From a checkpoint of a small transformer trained on Wikipedia: MLP 1536 squared ReLU, exclusive self-attention.
Each number is 128 + 24 x the weight over its row's rms, rounded and kept within 0 to 255. Layers, rows and columns count from 0. The size above them is the row's rms in percent of the matrix's.

# layer 8 attention key, 384x384, rms 0.0409, rows 253-257, columns 96-143
size [101 102 101  80  81]
[[134 153 135 127 157 159 102 175 117 116 145 126 139 107 124 156 182 109 116 134 115  81 111  86 107 133 163 154 122 153 111 148 113 144 127 118 126 124 148 145 103 140 155 112 121 121 146 137]
 [104 147 123 134 126  71 119 202 109 132 115 150 130 118 103 173 137 153 101 148 145 109 127 103 157 133 137 160 151 133 136 130 143 132  84 158 175 142 155 150 115 106 121 153 135 156 180 107]
 [136 122  88 167 125 118 105  59 139 151 146 131 155 187 146 144 126 110 154 172 110 160 102 200 101 154 122 132 146 108 106 161 110 106 160 163 138 124 130 179 134 131 141 181 126 166 137 147]
 [146 127  81 116 154 141 154 105 138  91 140 127 130 143 114 102 106  98 101 163 124 159 121 102  47 154 125 165  95 132 153 129 128 144 130 152 103 126 133 159 144 157 131 119 124 130 160 137]
 [129 109  90 153 157 110 122 146 161 126 131 120 153 154  93  69 103 116 122 126 137 143 128 163 134 109 123  77 135 123 153  89 139  97 107 141 129  91 133 116 119  92  68 132 104 113  93 128]]
# layer 8 attention query, 384x384, rms 0.0405, rows 254-258, columns 96-143
size [102 103  99  98  95]
[[128  95 145 112 146 115 136 105 119  76 103 166 117 118  67 133  98 153 126 159 122 186 102 114 166 120 151 146  92 121 130 125 139 174 121 150 118  99 109 128 129 129 128 138  84 101 122 123]
 [139 114  97 129 128  99 112 140 137 134  98 121 153 106  86 134 160 120 140 128 142 115 118 126 132 111 137 127 140 100 120 143 169 121 144 129 138 121 151 105 110 127 124 136 104 113 155 112]
 [135  92 146 144  80 158 169 145 148 147 115 119 115 204  88 156 156 156 106 124 124  88 117 132 104 140 113 112 115 131 113 131  87  98 152 128 108 111 131 133 147 132 130 148 111  97 132 102]
 [165 118  90 103 131 126 135 117 106 126 130 127  87  80 100 136 141 122 135 132 164  90 113 123 115 140 148 129 145 116  97 111 133 126 147 142 145 139 138 128 120 130 133 167 109 107 117 124]
 [157 106 114 122 112 122 118 112 149 142  98 139 109 109 126  98 122 119 143 153 151  94 160 159 171 142 121 122 125 110 112  93 133 131 144 126 115 137 150 145 105 155 101 113 133 145 124 142]]
# layer 8 attention value, 384x384, rms 0.0758, rows 192-255, columns 96-143
size [ 89  90  86  87  85  87  84  96  87  86  89  86  89  90  78  88  89  88  87  97  96  99  93 100  94  93  92  88  87  85 102  95  93  86  89  91  95  91  86  86  99  91  81  90  93  85  97  86  86  87  82  87  89  84  86  81  91  86  83 102  92  98  86  90]
[[123 154 141  98 150 127 138 130 134 100 146 101 145 136 117 112 114 154  89 149 177  87 115 113 170  88 128 140 177  66 127 125 108 106 140 104 114 137 102 115 143  90 129 169 128 115 115 157]
 [118 122 110  91 141  96 138 119 125 120 127  98 173 155  98 171 152 116 149 117 155 130 120 121 142 176 128  77  57 127 106  87 105 133 125 160 130 121 142 125 101  89 141 137  91 125 131 144]
 [171 119 106 119 115 100 147 142  97  89 173 126 167 150 101 124 131 143 131 125 133 136 144 132 122 138  85 186 163 140 147 125 125 104 108 132 137 131 100 126 160 100 105 131 117 127 129 120]
 [ 85 113 116 102 140 157 173 115 103 108 144 118 111 157 136 124 130 135 136 104 134 145 133  90 117 166 110 159 130 113 102  88 127 116 118 143 114 106  92  91 125  61 103 119 163 108 184 128]
 [108 139 125 158  98 108 113 107 129 117 104 101 148 163 113 172 117 129  72 127  91 100 187  85 125 114 130 151 130 132 146 134 130 139 130 146 149 110 176 139 146 105 167 120 144 165 130  75]
 [ 89  88 101 162 112 133 105 149 148 140 147 127 135 120 107  91 159 104 130 100 138 128 130  99 108 144  81 108 128 154 123  76 114 141 121 162 149 126 106 127 123 128  85 114 151 128 143  93]
 [ 91 137 141 102 112 151 140 137 132 149 124 144 123 140 122 156 134 127 121 124 138 155 131 112 118 135 148 140 141 154 141 150 123 108 123 186  90 132 146  67  94 134 128 107 104  99 166 122]
 [146  68 161 125 149 132 110 128 166 107  98 131 136  88 103 183  99 126 136 124 131  93 115 121  86 129 147 129 136 113 135 112 144 106 135 136 118 159 133 121 120 144 168 100 124 150 138 107]
 [131 161  78 154 120 122  94 109 106 117 140 178 126 139 144 125 127  89 135 134 162 152  82  97 119 112 118 148 111 142 115 118 125 136  97 141 152 106 172 161 109 122 100 135 149  67 120  76]
 [164 149 112 105 133 103 126 150 142 156 121  89 123 144 145 134 176 144 130  97 156 158 134 175 148 102 135 117 126 114 107  78 115 112 161 154 102 150 152 197 169 122 133 114 158 118 120 156]
 [142 125 113 181  98 148  95 105 126  96 140 112  85 146  88 114 126  87 140 102 117 130 116 125 153 151 150 145 123 137 169 117 125 153 156 153 178 153 159 137 126 201 125 127 124 108 129 121]
 [139 117 128 146  97  95 163 128  91 125 129 115 107  84  98 150 144 143 104 112  72 109 156 164 105 131 123 112 195 102 126 156 112 102 124 125 117 106 108  97 111 113 120 105 154 131 143 122]
 [ 93 156  48 138 119 147 132 142 151 102 121 124 142  93 110 154 157  96 134 129 122 126 140 137 128 138 109 165 150 105 116 138 146 115 144 148 172 138 143 159 131 162 128 129 125 144 159  95]
 [125 114  96  94  76 125 144 132 134 101 130 125 141 170  84 112 179  91 136 129 172 113 126 103 135 145  75 197 137 110 108 125 123 133 157 104 113 153 135  94 119 105 136  65 151 132 125 115]
 [100 129 163 113 131 124  94  61 107 165 120 124 116 167 144 141 128 151 134 125 113 131 157 159 127 157 127 164 129 109 138 114 144 105 141 119 104  82 131 132 133 107 151 173 130 135 125 155]
 [105  59 146 111  85 150 128 144 143 133 113 140 149 152 111 119 153  92 130 111 155 102 122 138 130 109  92 136 160  83 149 112 127 110 144 129 122 164 131 118 140 145 146 116 133 137 143  87]
 [137 121 102 106 172 126 151 144 138 120 118 181 147 154 138 151 144  87 122 169 121 150 127 132 121 124  85 132 115 103 114 103 162 149 149 127 116  94  99  78 106 119  95 130  99 153 126 130]
 [135 116 149 140 146 150 119 132  99 125 153 140  97 108 130 141 138 154 150  95 131 111 144 120  96 116 162  98 106 117 134 120 113 139 164 152 121 143 153  86 142 164 141 151 147 136  89 120]
 [122 126 108  64 111 119 129 134  99 110 121 131 178 145 127 122 137 161 114 117 145 136 135  97 111 103 101 101 119 115 140 119 124 142 165 161  92 104 140  91 114 152 135 147 156 142 154 121]
 [150 104  96  72 119 132 127 159 105  96 128  93 172 104 119 129 137 171 130 151 138 135 147 167 145 120 119 150 178 115 126 177 140 130 109 131  76 103 139  95 159 123 107 142 125 155 127 133]
 [147 171 112 148 110 114 162 143 162  99 124 104 103 165  92  98 118 132 132 170 115 132 124 131 137 104 156 119 107 100 121 127 153 146 173  97 109 141 124 108 115 109 132 142 113 156 141 151]
 [130 132 111  96 123  99 141 159 111 111 118 145 102 127 153 141 125 171 159 104  98 108 154 159 148 143 169 158 124 137 169 155 123  46 113 129 129 157 124 106 107 129 121 151 149 126 128 172]
 [166 116 175 126 133 137 128 174 130 126 136 129 147 166 117 142 127 137 101 151 176 178 100 111  99 158 113 125 149 119 128 156 132 185 121 152 133  99  73 111 106 108 121  82 126 151 108 109]
 [124 146 163  91 119 145 122 145 179 144 128 179  93 145 154 131  87 120 174 156 167  77 120 121 145 123 135 147 147 104 133 156 126 146 135 109 137 116 144 133 141 171 131 151 102 141 155 114]
 [134 130 140 116 163 130 169 114 146 142 100 147 101 115 121 134 141 100 171 133 106 128 129 119 167 130 128 130 144 136 138 144 146 107 146 166 133 130 116 125  98 103 101 104 109  85 129 159]
 [100 157 148 152 119  97 146  98  97 129 104 147 134 117 141 110 136 152 120 171 138 148 126 111 129  92 145  72 114 125 116 107 177 117 148  81  95 133 146  99 130 101 125 123 120 117 127 107]
 [156 111 155 180 116 125  95 123 171 130 138 165 134 114 122 119 161  95 114 145 161 143 121 126 150 122 132 162 147 156  97 130 100 159 112 148 142 135 160 150 121 127 147  76 171 125  96  99]
 [159 113 127  79 127 123 159 115 156 130 128 121 147 127 151 121 109 135 144 171 135 116 150  91 140 104 145 136  96 108 150 139 127 164 162 131 142 126 180 144 156 114 105 196  73 129 115 110]
 [134 122  70 168 124 109 166 105 142 112 102 156 128 102 124 122 192 127 167 134 115 151 165 201 114 196 124 119 116 115 102 148 116 125 103 108 137 143 146 134 109 129 114 131 106 127 135 110]
 [ 87 149 107 119 160 135  74 151 132 102 114 160 122 148 124 103 169 108 145 101 112 117 115 150 144 131 100 152 132 144  99 156 120 110 155 145 122  91 114  91 105 124 136 142  97 172 121 111]
 [ 83 120 169 145 147 117 113 114 141 150 123 136  99  86 129 127 143 103 111 106 108 163 110 149 131 137 169 116 117 128 114 169 138 103 147 130 137 138 150 113 110 146 156 124  88 120 126 104]
 [126 121 149 130  85 107  58 143 160 122 146 144 176 111 139 108 145 150 102 164 120 140 127 159 110 146 153 125 153 130 144 137 126 121 129 150 142 107  99 132 126  78 156 132 122 123 134 110]
 [121 108 126 137 107 109 113  81  98 111 101 106 114 115 138 129 207 134 109 142  97 132 106 128  67  99  80  90 103 149 115 137 101 102 123 138 111 128 104 102 152 116  78 126 134 180 151 152]
 [133 128 173 131  95 102 134 133 175 127 136 168  93 143 129 100 155 123  91 199 149 101 136 125 146  95 121 124 135 111 126  96 115  97 132 112 101 169 106 100 115 148 147 142 116  95 125 120]
 [107 102 152 165 145 124 139  87 159 159 158 160 137 144 165 165  75 138 109 127 157 148 132 112 179 116 128 125 139 181 113  82 117 154 144 135 123 123 108 123 124 115 109 133 127 164 141 106]
 [161 114 151 183 109 147  90 108 126  78 133 105  88  79 148 114 177  85 173 123 110 152 118 174  80 117 133 137 147 104 129 133 139 109 126 159 172 156 112 148 129 139 143 143 121 110 107 120]
 [148  87 105 100 169  99 152 172 134 139 148 101 134 106 131 193 128 134 160 115 110  80 166 147 166 126 142 110 113 136 147 127 130 140 157 120 139 140 166  82  95 141 164 138 103 142 121  90]
 [126  74 136 152 129 119 132 101 178 120 130 152 151 130 135 149 147 116 109 173 141 127 111 126 154 115 137 135 157 154  88 166 142 125 169 173 115 112  85 130 160 151 110 101 147  98 139 120]
 [134 139 139 136 155 130 154 138 125 122  89 130 160 138 121 127 155 147 125 127 116 104 142  98 155 141 149 164 146 100 130 142 112 155 186 106 102 102  71 121 107 137  97 156 135 105 139 163]
 [108 136 116 110 128 144 121 108 162 136 149 168  99 163 112 103 150 118 103 100  76 162 127 115 122  86 140 119 125 142 117 181 134 134 150 167 114 136 172 123 149 129 124 115 130 123 131 174]
 [146 147 134 146 131 116 127 103  82 109 121 182 118 159 158 112 137 147 114 186  97 118 129 151 146 102 141 130 126 153 157 104 182 135 158 137 107 116 117 109 141 104 130  75 149 154 129  91]
 [136 123 120 166 157  93 132 136 122 128 106 146 131 121  99 128 164 136 140  94  91  96 121  94 137 124 100 121 123 139  99 111 140 136 132 125 117 113  89 115 117 116  84 152 114 175 148 130]
 [157 204 133 124 119 137 114 157 137 151 102 134 117 159 101 183 115 146 119 115 162 156 135 104 160 127 144 123 148 144 117 111 145 185  99  77 120 117 168 119 121 185 112  99 122 124 114 102]
 [135 111 138 156 114 119 138 141 139 150 121 209 145 110 150 134 133  88 161 120 120 114 103  75 135 128  97 116 102 114 133 112 176 126 161 157 151 144 131 111 125  88 145 118 161 150 124 128]
 [209 131 149 120  94 127  88 122 117 151  68 127 136 110 130 139  92 112 113 148 168 126  93 114 141 142  89 105 129  95 140  99 136 103 130 119 114 117 123 116 155 137 108 116 159  91 140 124]
 [ 98  82 124  86  93 157 113 121 103 109 157 150 156 152 141 125 157 125 113 142 152  95  91 125 135 137 130  92 150 154 107 111 156  99 127 113 110 101 108  89 108  87 156 138 158  41 130 107]
 [114  91 158 143 137 126 103 150 194 132  81 124 153 120  71 136 115 113 112 109 135 157 146  98 115 142 151 113 150 124 101 114  50 103 118 188 144 143 126 117 157 107 161 120 137 119 132 108]
 [111 116 132 135 127 134  76 131 124 157 106 146  78 171 137 149 117  89 188 144 117 127 120 125 141 129 194 102 146 100 171 114 176 106 144 101 177 139 152 132 106 143 141 155 125 104 127 160]
 [110 126  88  67 166 118 104 114 121 141 136  95 111 139 145 150 166 177 134 104 123 105 126 132 148 111 156 129 108 162 121 145 205 140 107 120 128 158 123 100 132 140 157 178 140 121 164 149]
 [ 90 130 149 139 125  97 120 122 114 150  71 124 100  95 154 104 120 111 166 139 146 106 115 124 156 135 131 170 129 130 115 171 121 114 139 159 150 124  99 127 108 146  95 145  96 157 142 122]
 [124 144 174  96 142 145 139 151 102 112  80 123 174 141 121  84 124 181 138 137 130 126  77 122 145 205 107 152 152 124  68 144 140 132  95 120 130 115  90 143 112  88 121 152  81 101 147 111]
 [126  90 172 129 108 138 150 161 138 170  95 134 103 100  91 175 117 140 101  54 115 137 143 121 123 129 155 112 146  86 150  97 106 106 155 113 164 124 145 116 174 109 104 136 100 156 141 106]
 [124 154 152 172 133 158 144 112 153 170 126 149 117 113 101 148 126 166 138 134  92 100  98 127 111 151 126 120 123 119 119 124 147 144 141 120 155 122  73 117 133 162 185 176 153 133 149 129]
 [ 95 131 150  94  90 145  88 147 170 118 118 110 148 123  86  69 144 121 131 118 145 144 125  83 138 186 141 132 116 116 137 113 138 138 140 186 114 109 128 136  94  95 134 104 106 126 142 102]
 [ 97 161 133 143 165 117 155 123 121 129 120 131 122 133 175 106 121 130 115 148 170 132 184 111 120 123 123 112 125 119 109 165 128 132 108 115 152 135 102 117 155  76 135 141 101 133 100 114]
 [117 160 144 156 156 116  92 139 111 118  99 127 155  95 136 160 136 122 151 161 130 136 126 133 101 131  89 112 120 103 126 119 123 114 132 144 137 147 128 124  98 147 128 105  68 147  98 167]
 [ 86 162 111 126 154 106  94 146 111 173  99 138 141  93 140 117 121 165 112 113 108 130 135 147 139 144 183  86 107  63  87  97 174 141  97  92 127 140  95  84 140  85 161 124 114 116 137 108]
 [139 162 102 129 107  97 136 118 140 140  92 150 104 145 151 124 141 137 115 133 123 157 171 107 159 157  89 106 150 118 146 120  97 146 134 149 130 156 107 111 133 125  94 117 136 138 127 127]
 [144 132 101 164  80 125 160  95 156 137 155 103 152 156  84 116 140 141 137  99 100  71 130 152 163 127 146 133 162 127  93 131 116 122  97 109 120 133 149 150 117  91 139 135 113 127 133 150]
 [130 137 114 147  94 119 140 114 149 121 137 146 140 107 146 126 123 109  83 114 136 174 101 125 145  89 138 107 151 161 157  81  89 168 140  99 143 118 121 120 168  92 139 111 157 118 136  83]
 [129 145 116 129 160 147 143 132 142 160 151 111 143 131 126 144 131 133 154 138 142 115 101 164 123 149 108 121 200 106 120 127  99 131 142 137 114 141 155 144 160 175 105 119 118 178 121 129]
 [124  87 134 115 140 111 175 132 167 138 138 153 154 151 118 126 144  82 143 123  79 101 145  90 145 147  89 113 157 159 140  94 130 147 125 160 141 137 126 139 121 158 163  85 111 142 130 116]
 [152 136  98 104 140 152  85 132 136 120  94 138 147 127 130 162 155 157 151 121 158 122 106 121  69 166 103 161 136 118 148 109 122 124  90 134 116 111 125 107 100  94 149  97 130 117  99 146]
 [ 83 148 125  96 132 136 112 101 180 116 140 162 122  84 138 110 127  94 168 162 128 156 138 101 108 131 133 124 154 164 140 154  99 105  93 140 156  82 140 128 130 142 111 125 129 102 108 156]]
# layer 8 attention output (transposed), 384x384, rms 0.0732, rows 192-255, columns 96-143
size [ 87  93  92  89  86  86  87  93  89  87  91  86  89  90  81  91  90  83  88  96  88  94  92  95  94  89  96  88  90  87  96  93  94  86  84  91  95  96  89  86  96  93  84  94  90  89  90  87  85  89  85  88  88  82  89  84  88  88  85  89  95  98  88  89]
[[136 140 107  92 131 108 140 148 125 111 150  89 155 111 108  89 111 153 121 143 147 127 108 129 157 118  97 144 178  83 144 102  99 118 154 116 135 122  97  95 145  87 113 177 118 105 131 153]
 [138 112 113 105 137  89 132 123 113  97 144 106 133 159 115 167 135 124 141 135 149 107 122 116 129 172 118 110  51 144 130  80 123 176 119 135 127 120 146 115 117 118 171 113  80 113 155 118]
 [180 147 126  99 108 136 140  98 130 112 169 136 170 160 111 139 135 133 141 105 162 128 146  98 113 138  81 183 160 120 144 106 128 135 130 148 126 156  74 118 139 102  93 144 132 139 131 127]
 [ 65 131 145  92 107 160 147 126  56 116 130  86 108 173 115 113 116  93 124 102 123 146 146 110 141 156 118 174 121 129 104 121 105 133 135 145 107  91 144 123 113  92 127 140 170 101 155 123]
 [107 125 127 151  99 128 120 103 145 140 107 112 170 122 100 152 103 114  94 140 112 139 184 102 141 110  95 142 114 124 138 137  98 139 115 182 128 118 172  97 139 120 158 137 139 155 133  56]
 [ 89  87 106 146 151 139 125 131 118 126 135 151 128 128 115 122 167 133 148 126 153 131 120 103 124 129  82 106  97 147 111  57 158 117 101 176 132 113 102 115 139 124 120 118 121 120 185 106]
 [ 83 147 177 157  84 143 135 107 148 122 116 171 123 127 132 164 157 109 127 168 121 134 124 107 116 142 146 115 122 162 137 146 132 146 138 147 104 136 137  97 100 157 136 104 102 109 149 132]
 [142  79 143 124 170 132 123 131 137 119 121 107 139 105  98 155  77  91 136 114 113 100 127 107 101 140 167 143 127  98  99 125 159 125 141 107 117 165 138 116 125 151 154 109 116 154 130  91]
 [134 140  55 153 124 142 119 121 122  86 122 167 123 143 156 126  99 124 123 109 181 130  97 119 110 139 100 165  95 136 133 106 150 168  62 134 162 104 167 117 141 129 123 138 113 110 115  57]
 [160 164  86  96 152  86 142 138 124 155 110  99 156 117 149 142 143 142 127 109 130 146 114 161 111 133 122 135  86 124  94 100 111 114 143 137 121 124 127 168 171 109 151 119 163 100 143 166]
 [152 119 125 152  89 199  65 111 167 139 162  85  91 147 102 123 130  94 101 119 126 125 148 126 119 169 179 149 131 124 152 127 114 143 133 157 185 109 135 146 115 148 146 140 139 119  95 108]
 [131 120 129 131 103 121 152 125 110 116 117  94 108 126 102 141 149 146 120 111  60 109 133 168 107 130 117  92 159 101 143 140 108 101 115 141 117 111  74 132 110  75 135 116 114 127 145 122]
 [106 134  69 157 112 130 119 117 150 126 133 113 148 102 138 138 161 103 153 129 120 159 143 154  92 146  89 150 128 121 111 120 187 106 134 155 161 151 117 159 121 141 124 136 139 124 140  65]
 [143 116  82  93  98 125 124 127 125 115 143 148 119 152  89 142 141 120 137 147 161 155 115 107 158 139  71 172 127 135 108 144 127 142 145 118 120 109 118 104 122  98 146  59 140 114 155 117]
 [118 126 141 156 135 117 126 103 118 158 129 107 108 109 157 146 143 114 128 135 130 115 161 128 124 153 153 144 124 117 137 123 103 108 142 119 104  90 153 134 122 110 141 122 127 126 111 158]
 [128  73 115 112 124 135 114 148 156 137 101 139 131 153 112 130 132 115 105 115 167 148 129 145 143 104 104 161 148 109 128 147 119  86 110 125 125 156 183 130 159 138 137 128 166 146 156  72]
 [106 124 116 115 160 129 140 129 136 106 119 182 138 127 127 139 134 110 127 118 121 121 124 158 128  98  64 114 102 115 147  93 152 143 155 134 128 100 144 114 115 128 106 156 105 141 120 127]
 [124 120 139 141 118 140 134 141  77 140 147 122 132 126 114 154  99 107 132 135 123 116 113  97 106 128 132 107 133 138 115 104 125 133 139 112 102 151 136 113 119 154 140 126 130 143  84 122]
 [103 112 128 119 126 131 119 160 111 123 114 118 166 136 111 151 140 157  99 133 149 131 159 114  96 131  89  96 125 112 130 101 129 173 152 139 100 133 120 116 118 151 144 157 133 146 138 144]
 [134  97 112  61  96 149 133 142 120 105 133  95 153 140 107 122 150 181 119 164 143 108 148 171 181 128 123 153 153 102 119 171 103 128 140 132  96 108 139 122 157 127 126 151 143 165 126 120]
 [135 187 111 159 114 118 153 152 187  97 123  99  99 144 112  91 123 130 135 174 139 152 140 123 135 102 160  81 138 113 100  99 129 144 162 119 111 140 141 108 139 100 135 131 127 171 154 116]
 [109 152 123  61 113 128 134 146 119 124 134 150  95 134 128 119  89 159 132 102 120 105 131 160 140 156 200 179 126 103 175 165 114  79 135 111 134 127 124 104 133 108 112 135 145 111 119 126]
 [127 128 166 106 122 142 130 142 139 115 138 119 135 128 117 143 142 128 120 156 178 155  86 127 123 143 110 139 176 115 124 121 165 171 147 120 121 114  43 140  96  85 122 112 130 148 130 110]
 [ 98 114 151  75 116 142 135 133 198 140 129 168 122 134 119 150 104 124 148 144 155  95 121 148 146 125 147 124 132 132 127 171 139 133 119 127 143 103 152 131 148 146 129 143 136 152 161 115]
 [118 138 134 119 157 137 152 148 162 130 110 147  60 121 134 115 160 124 123 169 143 124 139 105 152 133 115 159 109 166 133 128 155 137 149 144 135 114 140 107 118 108 107  91 102  98 156 163]
 [115 162 177 137 116 121 136 119  62 149 120 140  95 101 108 102 139 162 124 152 104 131 145  79 175  98 156 109 139 145 121 123 161 150 181  94 106 134 143  70 146 140 162 149 136 154 123 125]
 [150  94 141 165 127  96 114 104 151 139 132 163 142  96 153 138 132  78 108 135 138 137 133 156 132 111 132 128 140 162  92 121 112 151 118 146 121 101 141 129 119 151 134  74 182 105 103 131]
 [156 131 136  98 110 129 135 133 164 119 150 127 132 123 171 134 124 132 155 143 134 132 142  85 124  95 130 153  66  99 155 112 141 174 112 153 120 108 162 127 163 134  81 176  77 159 119 113]
 [144 116 104 174 142 150 175 102 133 143  96 150 126 132 118 147 164 110 123 146 139 122 128 175 125 157 122 148 129  83  99 156 102 114 113 125 145 152 158 140 112 143 116 109 111 118 139 125]
 [120 159  94 107 145 112  82 171 147 113 127 176 118 121  97 107 184 145 130 115 101 118 126 140 138 118 108 156 135 151 107 109 136 117 162 134 121 101 110  97 112 131 139 144  98 149 101  91]
 [ 96 135 153 119 142 112 114 135 152 140 130 145 112  82 121 109 149 111 112 100 117 138  74 142 110 146 176 134 143 125 130 164 116  94 153 134 148 128 132 108 134 132 146 141  99 122 128 106]
 [147 112 145 133 107 141  77 111 163 130 113 144 185  80 129  93 152 112 102 171 111 131 103 162 115 151 135 109 141 125 125 106 119 123 148 139 129  79 101 106 136  91 159 138 130 141 146 120]
 [145 129 141 119 127 120 122 107 116  94  83 127 114 119 127 111 184 155 136 111 122 120 145 126  94 102  71 103 135 145 125 123 120 110 136 143  93 142 123 110 165 102 101 132 141 176 123 153]
 [134 120 189 144  90 128 116 131 164 121  83 145  95 187 118 112 155 108 113 162 131 126 130 127 129 108 152 140 145 122 146 114 112  93 138 131 125 131 121 108 110 133 135 140 117 102 136 131]
 [102 128 132 127 164 121 169  82 136 127 128 146 110 142 146 157  59 119 120 120 161 139 113  72 163 131 115 145 133 153 116 115 138 183 146 120 108 147 110 128 131  81 132 147 107 151 133 123]
 [171 135 145 185 121 158 124 109 136  83 136 103  93 107 136 133 152  91 135 114 130 129 119 148  85 136 133 133 146 112 120 167 113  88 148 150 170 147  84 146 151 143 105 138 108 126  95 111]
 [154 104 133 112 166 138 151 147 115 119 122 108 133 155 118 174 114 130 144 114 134  87 188 129 129 127 127 114  93 116 141  81 157 158 139 126 143 143 134  77 103 148 146 124  96 167 101  88]
 [121  97 133 188 130 127 142 127 160 124 137 167 160 122 145 143 141 127 124 180 113 110 140 139 137 139 133 139 164 138  93 131 142 121 159 160 112 125  64 150 164 155 107 106 120 114 142 119]
 [110 133 141 142 157 166 150 142 139 120 104 110 128 143 120 126 140 153 168 150 105 103 118 106 140 158 135 154 173 102 132 145  89 130 155 126  92  90  94 122 127 129 135 146 147 122 148 151]
 [138 130 136 132 124 153 112 100 117 114 163 158 123 179 119 100 138  91  95  88  98 185 126 130 131 113 153 112 131 140 120 186 133 120 135 188 113 125 201 124 155 119 146 138 127 126 128 158]
 [126 123 130 128 157  89 113 126 106 120 135 169 121 153 154 124 149 119 123 156  89 122 128 127 141 125 140 127 135 137 157 107 167 129 166 169 121 102  99 115 151 102 149  93 136 125 126  93]
 [138 118 151 148 169  94 140 148  74 114  93 152 141 155 106 115 164 152 121  81 108 110 113 109 148 125 105 130 115 115  92 138 137 153 124 136 137 117  72 127 123 136  94 149 143 196 124 130]
 [159 160 135  78 142 163 124 119 162 126 117 113 110 150  77 167 179 113 127  99 127  85 160 130 153  99 148 136 152 143 101 142 122 168 138 100  95  94 164 119 106 164 131 141 123  82 106  98]
 [122 120 139 207 118 126 135 145 169 127 154 191 128 121 153 112 151 111 134 134  93 128 107  72 133 127  75 129 116 147 137 127 186  97 154 159 156 152 147  97 126 117 135 122 169 139 119 127]
 [185 141 155 134 104 112 113 123 141 118 107 103 139 105 136 134 107 146 123 141 150 127 104  82 143 140 105  95 143 113 127  77 127 111 128 120 131 130 108 121 164 149 124 110 148  99 124 109]
 [ 95 118 143  83  80 162 100 114  95 122 128 152 126  99 141 126 174 108 122 150 159 109 118 138 155 157 155  94 165 133 130 101 150  92 110  91 120 131 134 119 135 101 137 125 172  74 141  92]
 [126 117 134 137 151 115 124 163 152 101 126 120 145 146  71 130 102 124  98 173 114 153 136 105  96 126 143 133 143  97  98 136  70  95 115 142 155 130 137  95 118 126 120 128 128 110 113 115]
 [ 91 106 132 112 154 114  98  98 158 150 115 138 108 131 126 147 138  52 171 144 109 128 121 127 140 130 165  95 150 121 148 114 133 118 110 114 179 143 131 121 114 152 139 141 130 119 129 168]
 [108 119  83  72 138 146 137 129  87 123 114 105 138 142 127 121 166 156 111 122  96 120 127 163 136 137 167 143 102 145 131 131 180 133 127 125  71 155 103  91  98 147 135 157 137 134 141 149]
 [103 122 138 144 165 102 109 145 136 139  85 128 102  96 110 100 117 118 171 110 128 119  95 115 146 159 116 163 161 109 116 147 104 100 147 137 148 125 125 127 134 129 105 109 119 168 141 129]
 [ 98 134 189  54 155 145 140 143 125 110 111  89 166 154 137 118 143 176 136 128 114 142 113 118 149 176 121 118 139 121 108 148 171 106  97 117 112 131 130 151 115  73 148 148 116  98 139  94]
 [111 120 119 141  97 126 151 136 112 165 127 143 102 123 121 190  89 127 110  70 114 124 139 125  83 126 183 125 144  88 128 112  83 124 131 111 121 166 136 120 146 113  69 139 117 162 104 136]
 [126 139 146 151  95 138 149 118 119 144 138 166 130 116 125 156 108 172 155 138 125 111 118 121 114 130 119 112 115 149 114 130 161 122  99 103 137 122  92 138 130 159 142 190 130 132 133 130]
 [117 122 130 105 123 140  89 160 117 139 128 106 117 138  90  95 176 116 141  85 138 150 139  97 139 177 126 144  93 128 127 137 133 124 140 156 108 111 143 138  94 135 157 106 126 136 164 106]
 [113 144 127 143 175 133 118 104 101 109 117 140 109 118 136 105  96 139 157 160 148 122 151 148 133 100 120 111 119 139 102 151 126 157 107  81 151 135 128 126 140 106 139 136  76 142  90 129]
 [140 161 129 141 167  81  91 117  94 109 103 133 159 128 154 139 139 136 168 135 163 116 124 136 139 146  96  94 143 128 112 144 142 135 125 116 154 158 122 111 110 122  91  98  88 167  84 194]
 [112 179  91 117 150 126 116 134  59 170 136 152 145 118 125  93 122 154 137  98  99 127 154 174 119 130 203  94 110  45  99 128 167 147 102 116 114 166 120  99 123 118 149 126 110 123 117 117]
 [123 143 125 122  93 130 131 118 163 119 114 117 120 140 133 115 148 163 118 132 143 140 154 107 164 126  80 130 129 101 135  97  96 137 141 167 135 164 127 136 141 105 128 133 147 101 135 136]
 [168 118  83 120  94 110 151  92 163 115 138 130 113 149  95 123 123 115 140 106  93  73 138 149 165 143 137 105 130  95 102 149 133 102  98 113 113 155 154 121 110 130 129 129 115 138 143 144]
 [128 129 111 129 123 108 140 139 133 125 128 150 114 137 152 149 111  78 109 151 144 146 138 118 140  99 152  98 129 140 109 107 108 214 142  79 111 136 138 117 139  86 122 100 153 133 131  96]
 [144 112 132 113 169 137 153 133 169 134 142 124 137 135 132 145 108 143 135 131 127 121 157 151 129 165 101  96 156 127 136 115 112 129 138 129 133 138 150 133 147 144 136 122 132 146 112 104]
 [ 98  85 117 145 118 125 182 143 139 138 158 140 166 135 103 139 138 114 128 113 110 145 166 137 145 162  98  91 124 154 128  90 130 136 159 158 133 120 121 132 122 107 170  78  88 130 156 118]
 [138 112  85  94 129  95  98 111 137 138 120 176 145 133 136 163 160 156 116 139 154 121 130 141  77 150 106 164 107 120 160 147 136  87 105 103 109 129  94  93 110 102 141  81 125 120  99 137]
 [ 51 127 136 113 138 136 111 120 161 109 126 157 116 117 147  93 133 121 174 150 109 137 112 103 118 112 139 135 145 162 147 130 122 123 109 108 142 111  99 133 138 149 122 112 128 108 104 169]]